From a checkpoint of a small transformer trained on Wikipedia.
Architecture: RMSNorm before each block, rotary positions, embeddings untied during training, normalized queries and keys, value residuals, LayerScale.
Training: a variant of Muon for these matrices, 138M tokens.
Each number is 128 + 24 x the weight over its row's rms, rounded and kept within 0 to 255. Layers, rows and columns count from 0. Numbers have three digits each. The size before them is the row's rms in percent of the matrix's.

# layer 5 MLP up, 512x128, rms 0.551, rows 381-444, columns 64-95
102:094111070130145133159097113109113101099182156076153129138125113151113152148095127100180151151135
101:148112126153119100104096128142144109143074118116115115121124124144109116142113090073130134105161
103:086193130140105172162102107098115130108168100133116156140143143130148134111095098152146116166157
095:134164102127074155149148110128110116109131169128142121096099085122123100132105133141130106145138
093:134135143075111143118117130133155132143152097095127143128084096103130151152124099148115139106103
100:092146144161115146098156119145138138129121119083144145124086134135083141127148177112122139134156
107:115159140127154090158135173149136153144106162170110098138149093132183137124169080142092107088138
103:109117067099105147126122153171144077154150096081139124142146117156164177150126114144101138152127
104:151107145136108127132135122133161149121127180117067129129099144121135095107118095111119110148108
106:127150157103150122127099153159106102093111153151125129152114133129120119100114143136158138114130
106:144123138132143122140174154132188116125171109157132110142100107109115125187124152108132123118115
107:114136090090143131176131100160115123130137093120113125148101112103132126145095086112101110095133
105:141145092112175161106126115132095083119155114107141139091121111160121115093135111137134117152106
099:116100181138098128125085118098126174111145139114126146098165139157136071105141154090128099163137
105:135133156069126145140124114159145112131138125095138147098125127114093181129146135153134104160139
101:110107122117114138125134096120087112074146160124117138126136110128123119136132152134125139173093
097:111120131145138132155150081139137105105084117106118152147131140119124137126133097131121153117161
095:098115139145119097111169150132102120114169130134147134126118113115134126118069131119106154133111
086:078147113131121122149116113107090108090124127134165074136125127124114093108114099187111101153162
097:136153168124117127113156128149157132105136149119154132113157100103168120119109120112091126109119
105:112121099131110156135160087153138113126142119097117140123113120115154159131112101167156144113154
095:151144128157157155156130145129159119110123143123120134120132134133168114149105146157136106116091
093:164109144139107138148113167158089127124118163107126092139132120105152139106109126186115136138133
097:115132118131150104099129102110154141134136141116115121118078150140122131150114149138140148130135
106:172127142136121088152133106094113111112124123164128157126142161124135106134131166127122150171149
094:095129095150126143147090128156145134104090166150087122172118203109095117150075103165164157151113
107:124115169083136157158132126159121116154141082114133122135134130094119106114087123124145117127167
092:130094131116139152124096105160135165130129106138098131118098119124139145088106108141123114104153
096:104104116136101148139081126097097168135150115115124148110118119135121122125128143075099114185114
102:147097123151130135139125105139123152136122118131160115135140121136119124142139115171119173142100
093:129132104140135134146133143135114126176124112142122135125112151131166116123120106128176115143159
088:138109133092110101109133131123163100116162135144144131111129109150122099126159124106145161139090
092:138130149123145093096128120131122145152129133142120126135148153114130128145128102109141133101116
100:142141152132154133109117124149119119116137153139137141133115133152115125123112122151109128119115
096:146144124147138157130131142121102089106116150090089135107090074137133115168062142105147125105116
105:117124133106084116106136095178169140141104163127126106093147097133105115145147148130191179091151
101:115154128140168095139114114130163154124107135153121142134089125105150109136155138139137175114129
103:117142169146117181139128129124115119112129141175110132141123168114153079137095145078188125156110
098:123147094096164109112120111116115108161109158124118162122111127119163157126109165125163074109108
102:143100131131108137167148082110138148085126152177154120121132111077098092096129106127128117110129
099:102166156129125133095118134116123130067157084130125146140112118153119117141105100118126143134133
110:080125145086146130127134096118101100088172136149117139121120115140122125118133112137113167097164
097:147155107120155083118129117143133148110154111144135154095125116156177142146100127131123170089126
094:135139117127082111127143125129143138149134175133110117139105107140104120123143143167117144107120
106:094149123115102080096126141121100146152105146114182126121119151140104118128108161130163157112127
089:115108152203096157097083142133117147102118138110170085132116121163092155105116119119141138196082
107:126097148135138087110115105163146122151137100147121131098114146111087135130102157095160119125167
110:112126130122127161138146186175129111180086164132107129125133137125113109130158108109147126147131
100:146132122111151116116175130126143138091179150133113153114132090124165095108169121128105131170148
100:127096099131173083125162130134129139132108154113099119164104094120174164148119175110120110107110
128:108136116110125172106135147173182113116168147086127076135101105132122114138090120070132097118178
107:156150164153135104102103136146110126150157156108107087173153157149163101145148115153139160114130
099:136182114136193129147144099117132102131145148102156119161120137098109161174103151126136137103151
108:139139129127127146124144094125127132140135161103113146125118137134111149115146115100109135167143
098:151110093107102128124125101140122097126146174138121150124130155119119163134138097152075092179113
095:138105154097137131116128104115148102138170131152115120142134094076142124133134094120128125134099
103:103097138150132104118141110113049155144127131142148082107107117118159113137174120118137135127173
109:083124112170099136096130137141146086114105131136137146129175152167177094142121139112130134101163
108:144115126157157142168087119128127135126126130062128120102113156122097131121158181151121108140121
105:165104119156144153095130149129082102118154145115149177110167137103083171203166138136151159111127
098:151172172112185121127110142108152124130146139143122147151148122115116102138110128123107165104092
094:097139128144097129119122127124097124093129121142127171140127142079100157128164110154122102113112
097:118147087171117110122152172142130162108110079129117121141147113107134186097119104172142136128135
094:143082120110127132133130110137101149091145142123139136146146142106121075156170126122114152103108
# layer 5 MLP down (transposed), 512x128, rms 0.177, rows 381-444, columns 64-95
100:139125105139132105104135159154123119103110134153091139115135163109144153168135118093132149172096
097:097168121139127112164094153096155098158099138101145105125098149085128124133133074201131135144136
101:129159116134150175106108150162121128136109127155151146117107109153106128072112115131120165118083
098:127179131076150133112156113122110107106153127114118113104132090130107117139132126138195134143151
097:139108077115094127176128105115157139125144123147127161153121139138077125110141123089136143118157
093:117120149129104165160079144117158136106137102145097103161141120137175072128153156108162144113120
105:137144126134114119115117119129135141152146180104133134134119086169099116122059105128113118121146
097:095153143139115106172135129118140148155141095100141135078106169138107110141104103061123154128161
106:132128130160113198111156137134167103151111176135117129137160168096096126145126110142131162149138
104:120143127079141136128133190111154114129134149133111080156102081146132137099103112160113126139154
097:133122134154100140103141166143106148131136122155127109103137137099149093129102151185132123135124
105:151117151132137070110158160127107154123154120181122111150110156104178123107130130110181141154108
108:108099130139085103107094156138112133112128163136143163131115176126119110112118108115091084106075
101:119126140104122118141153154159133133081155127177153132165120120123090131131149165135121125111119
107:118165122136101125143066162140121072145166094135144162153155123058108183106133146139113053149114
099:163120120137132125158147094134118138178140144115106117138087103111175134137118154075149122113154
097:169074156153130160093100128121104131130131126148149138111124095089175137151134142159150113153121
096:093112135164137124106134176127109138131142108137112094137093092133137117125155134107193111127145
097:151114155133149156168128181111163114079125145127152106130111157126120080100088133123155142136134
100:145096156097193119124120129112103127086141147081087143162125150115113126141107134102131142133119
102:098117152096105109173131128107122143168131114130154117130125128147085129140143130130131080128162
096:109091175174133114126170184165125173117110111132115118114106102112117196118134150139096148145132
098:126136119111131111147125109128102132128121156117116165112091106160183148107166137145143109120090
102:170123100111151131115122112141087126126127174106069131117114138158143144151124131124154079111149
100:121097153108149095139118165097152125132077165136147095164170138087118116092123115112141135156143
091:130133127152110103159149153105122122143182128121142127126133191141130104106146123147169144117160
110:112141159126114136093156167093126123163125143121163097125126134140143144126109180149135119153120
100:118117144126097085131115119109130090174128116186113137101119090104152129127079135094113145108132
100:103079120117143091133096101126168130159146154137137149163117083112143130130134124118151148140137
099:148099090134150142154117107135181133099090123134155136143123107162156145111115156147155152119102
089:113132145122079134138099092174102144092127188116130146107108161104106142125132161134106167124144
098:128122111129138099136122126134136097137134114116141150138129153096053126103144150137165111120147
087:093143110158176115167083139102122129109113162158128141089130080129088123092149143107119148153132
103:161115083121115129152166093109110142131150132139136117105107153173085131099120137121141161122113
098:099109109123148153092153098107148126109113140138171069133094157146087140146130095155116129064203
104:125136171134105172139180109162142116090143142111122153096101153137123097120093115135138135157152
099:139130127140115121172116124117192074153160088099165129122159091144137127129139132140153130131136
098:156112124119171130129128118150172131139117161122182105123072137159139119133127125153132103132155
093:181103123127108149147143149087087130098120093110161139142160128098138121143102134159146122115148
097:125131126089116117123122113117129128128110117139078116121143116153133111148121145148125124099134
099:115120140092099119129110111093140124122131095139112137163136143102153084179160104139114080137086
105:108097113124114084117147089124155155122136123132103105095122125119139101119141163139135105148160
096:106092179118138165105140112145152129144122155179155111146147166102136143154115132125124169124143
098:131178100132127148171089099132148135155111105135121132092116117138111103144148082148104083135093
103:118130131086082120143121177132134105114153112070138124119124134143113119129163123088140112089151
093:164148119172095078117137130150124159112125186126187145143136088134120144124079133183127118142159
102:142123102085127134087122195147141093134095126104152138171143133156176156124109115116163136132100
109:135111123142111131096143115089085154115090146120159114139110126123128179115128158159096100117101
105:147181140103117129133128164152126116127136140155123115116118125149119143147103150091146130131161
097:144141120111121137127115151132089166115108167129126139113116086113148109122125098095132115110163
121:125127165108120119134153142132144119157157139082102150138154101128142106166166147132114148086118
103:098115094136165115122107164109114140136111112125119106106136119112108188097135128132143132166105
101:130116101175150168112125119135158123150156122100102166146063086173166109119112137105124173120129
105:161130180169119129108131114128167116162142087129138157135141099120177129152150134157165135183113
103:101185102117130102086117127138105159105090124138103131133129105125130149099128105137127120127134
096:150142149089136153085135122099103104110162101148150129147124097122132163132177153133156155132140
107:110110121098129117151080161086124113163166161145162089113150127110100123115109106067126099115132
109:110143096122143076096109139140132121094139126160092140112131098118101116124122147138099157117137
103:104163140103124141130087132141115153136143131124129117134200163133104130179118106139121133187138
104:149089139156133140115111119129111118138166111159144110089166142090150132169152085113178107112094
101:075120130097101128168082093140152163125094116119099143144138124040126133135126114135136149131142
089:098167101165130142085110143156087123179140139142112138103143120118148135178128129110158126170104
094:118124116126107106150130127108166125151121152150129112100132142150124105107149114116137112142135
097:119141114088116089081186092146112125092135146063118136156157135097095143125189144137070136118161
# layer 5 MLP gate, 512x128, rms 0.513, rows 382-445, columns 64-95
107:160092137091112118128151108118118159127130150076139100126129087148107147149103125131145158129101
101:106124093127139143100118127124127131134092155138134179093120091164096106091115177124072118140118
097:132138143109119089134170114125095103101113143150160120130129104087121090122134100119118126112153
099:140105127124100132094119119116125118101119092081101144091110144118148152127149147147104156115115
101:131102127150170109110123136119163100089186120113128136116125134100110170114135104162103118151148
101:124054127144138120150132119146095113115152123130166124130139135118150139120132113109158098142111
097:147136119154171119094072119141125170134095102159145137115101133133135126200119165166126157124141
106:132153157150123166134159132086098147137122124113173124123133126124120160095123154142143204118140
100:132091123120108169121135152133151146088140118107122134111114101140116126124111131111119134169135
103:077130147137136141117091127129121125098087149102089109135140121135101108120085167143121134151149
098:102108095132114161128139172173191109152091109098122129088107095142162150095154118114124116163118
105:094122122161094155112085144108158085142124114099123096094105127135121146148154074096114127162146
101:124105158107147114137112099109122154113100155139104128149104122132092113115140131112147078130083
101:138116124134149142145092120121162137104137149110159101116133109086126093135126095126121096092112
105:110115079120136116167129118072084099089092152153132120119098144112138131130125114110114137148128
098:201104167125130109144082099136102146136150172123153093117181140128155127140178110140129112184146
101:103101158139133123106112119126093135138112135178100129119153071122148125125115104085120137116119
097:128110134152115127163100120104142109110119144126122075135136077088139112116130128142063123118151
103:126146137082151152110110129144152116137146101118130134114150125116091125132133186147116167152139
104:097105111117083141143107120110102141136151122058137161169135116137130136139136075121137132149132
099:092130174126089111112143148129146143140135131146130113154132111204124147134145076135093139164097
094:133143143133168129124076093158105114128143121157152106100138138137136120130146132093153083129142
097:150148172172128091135124126123106126116148124130148125121131113142133130101146161146127127133178
105:159095099124146129123150101091121113129128093126147108085149168155152124151178087122139130178135
094:109127110113139131084132140173161150181124141116108120146117131124075104167146170145124168133149
107:154127129143131167172088114120130134141177145103140116112134153146123132175129121110105142092103
101:132129137133110107163112144154141100137161135110113133100109105132160133097096105087119157121162
099:103144114158129157143136137125116153131165109072135146152128134183111151119142143098114136114131
098:099146108125199129132102125152171128143129088147122129115144105125154161197150157172100194156106
092:128121148122162086124141159140140124084125116137156122133162105125106100095097150136106152084105
096:106115126145130098112144101119145171083159101160168144108127148102146127114131084111075125126187
091:142102139106109101090119152145127126150148142152124128124124130095138146134130152124100152140106
104:125109161145124173118097135127127113110137125124119167124127114148095107120101118149097101164114
100:068089147110136122151132179178180145137112090062130164164141080106119137154132137119094146152117
098:151116127135160117137089111139122076112121156164106122136132145116146110134143134157070098168095
101:117136107116137128131125149138086168086064108144120130121110168167100136143118201133068157118117
099:072123143175163125144138100137160117104123147118167133130160124127129100112105116137134066098143
099:176152166114117082098121150082138106115124141137109098127142120151161121073135126121149138134139
096:127083142083149168131129123131127111147138102136148125092154153078136133154140075143130115140119
098:161092110149119115088126142208120109117116126127098106134126144116135144075146160094149106122145
105:084152126107195122117126090127100176116116139139152099145125134123120131144169172117092117144138
092:136096147133143115090151114151123099123139140155114157173143139150092178127108131133117138142125
103:145118124120102167147080077110124116140130140153134146111136114121076127169137170105153113086124
099:103158130132082116106149111146128137106141107145113140115163153116135083106164103120106145100148
087:081118143130142121087117133110111120114103136174158163103096086140139166116117126149108143143150
107:099133103117118168193081117104122090135143138132118116118128115131136106152123135141129061139121
106:120172148176183160173142141080124139137142145129112145128145102107171131139110109124099128148126
103:114161145065109149149155159120121096137135141117138080095147089147152124127161156116115087152172
103:169123130167121155135156145111089135116114128130143140092134122132090123100142056101116157157132
104:137155176137135113119154123138097166130151107104126168117174121146134183107113082123131093149071
102:136145089098093094117137136124145091159127151111126118111119122141134106165142103117105117121147
096:122127117132114140077152112144079096116150148145118145116095120159084139108140100074141123145076
104:120083081114121104087145125070105067119134149117134137139134140178116134096138050125133115140155
100:091144148185150123149125098126110092104121149130134122114095101158151130118096122141116151114158
103:068079120097117099148095138116097138142088179169116094094117086142160128117110171092136114120131
101:098134152106152109104134100132129157121140151108109076084125170169145064094124141111122141108147
110:059103097099079140136123104112098187134132127108128133121182147136148104105133106059105112137136
108:136112164109132150172126118115134147154117129144147148192128130097173139107136144071145127123128
105:125115139143145142121159169161131125123091084105124185118105158123096147150136108099148152127180
103:130164166093131104127160136135089128127143117134130109114140068165082160091129134117085112148140
091:124091117096161107097137106130189139109128051113150113132138117140133127156115122126140115106169
101:138119144142102140128150116120136135152122156113079140138127130121132184155114096145131128176132
104:137103120121131098132172119105134116114109129114123113102107116144110089089168132164101087116114
097:131112144174135133154138111137131079120153116142141162088138113148120114121133120190160123120109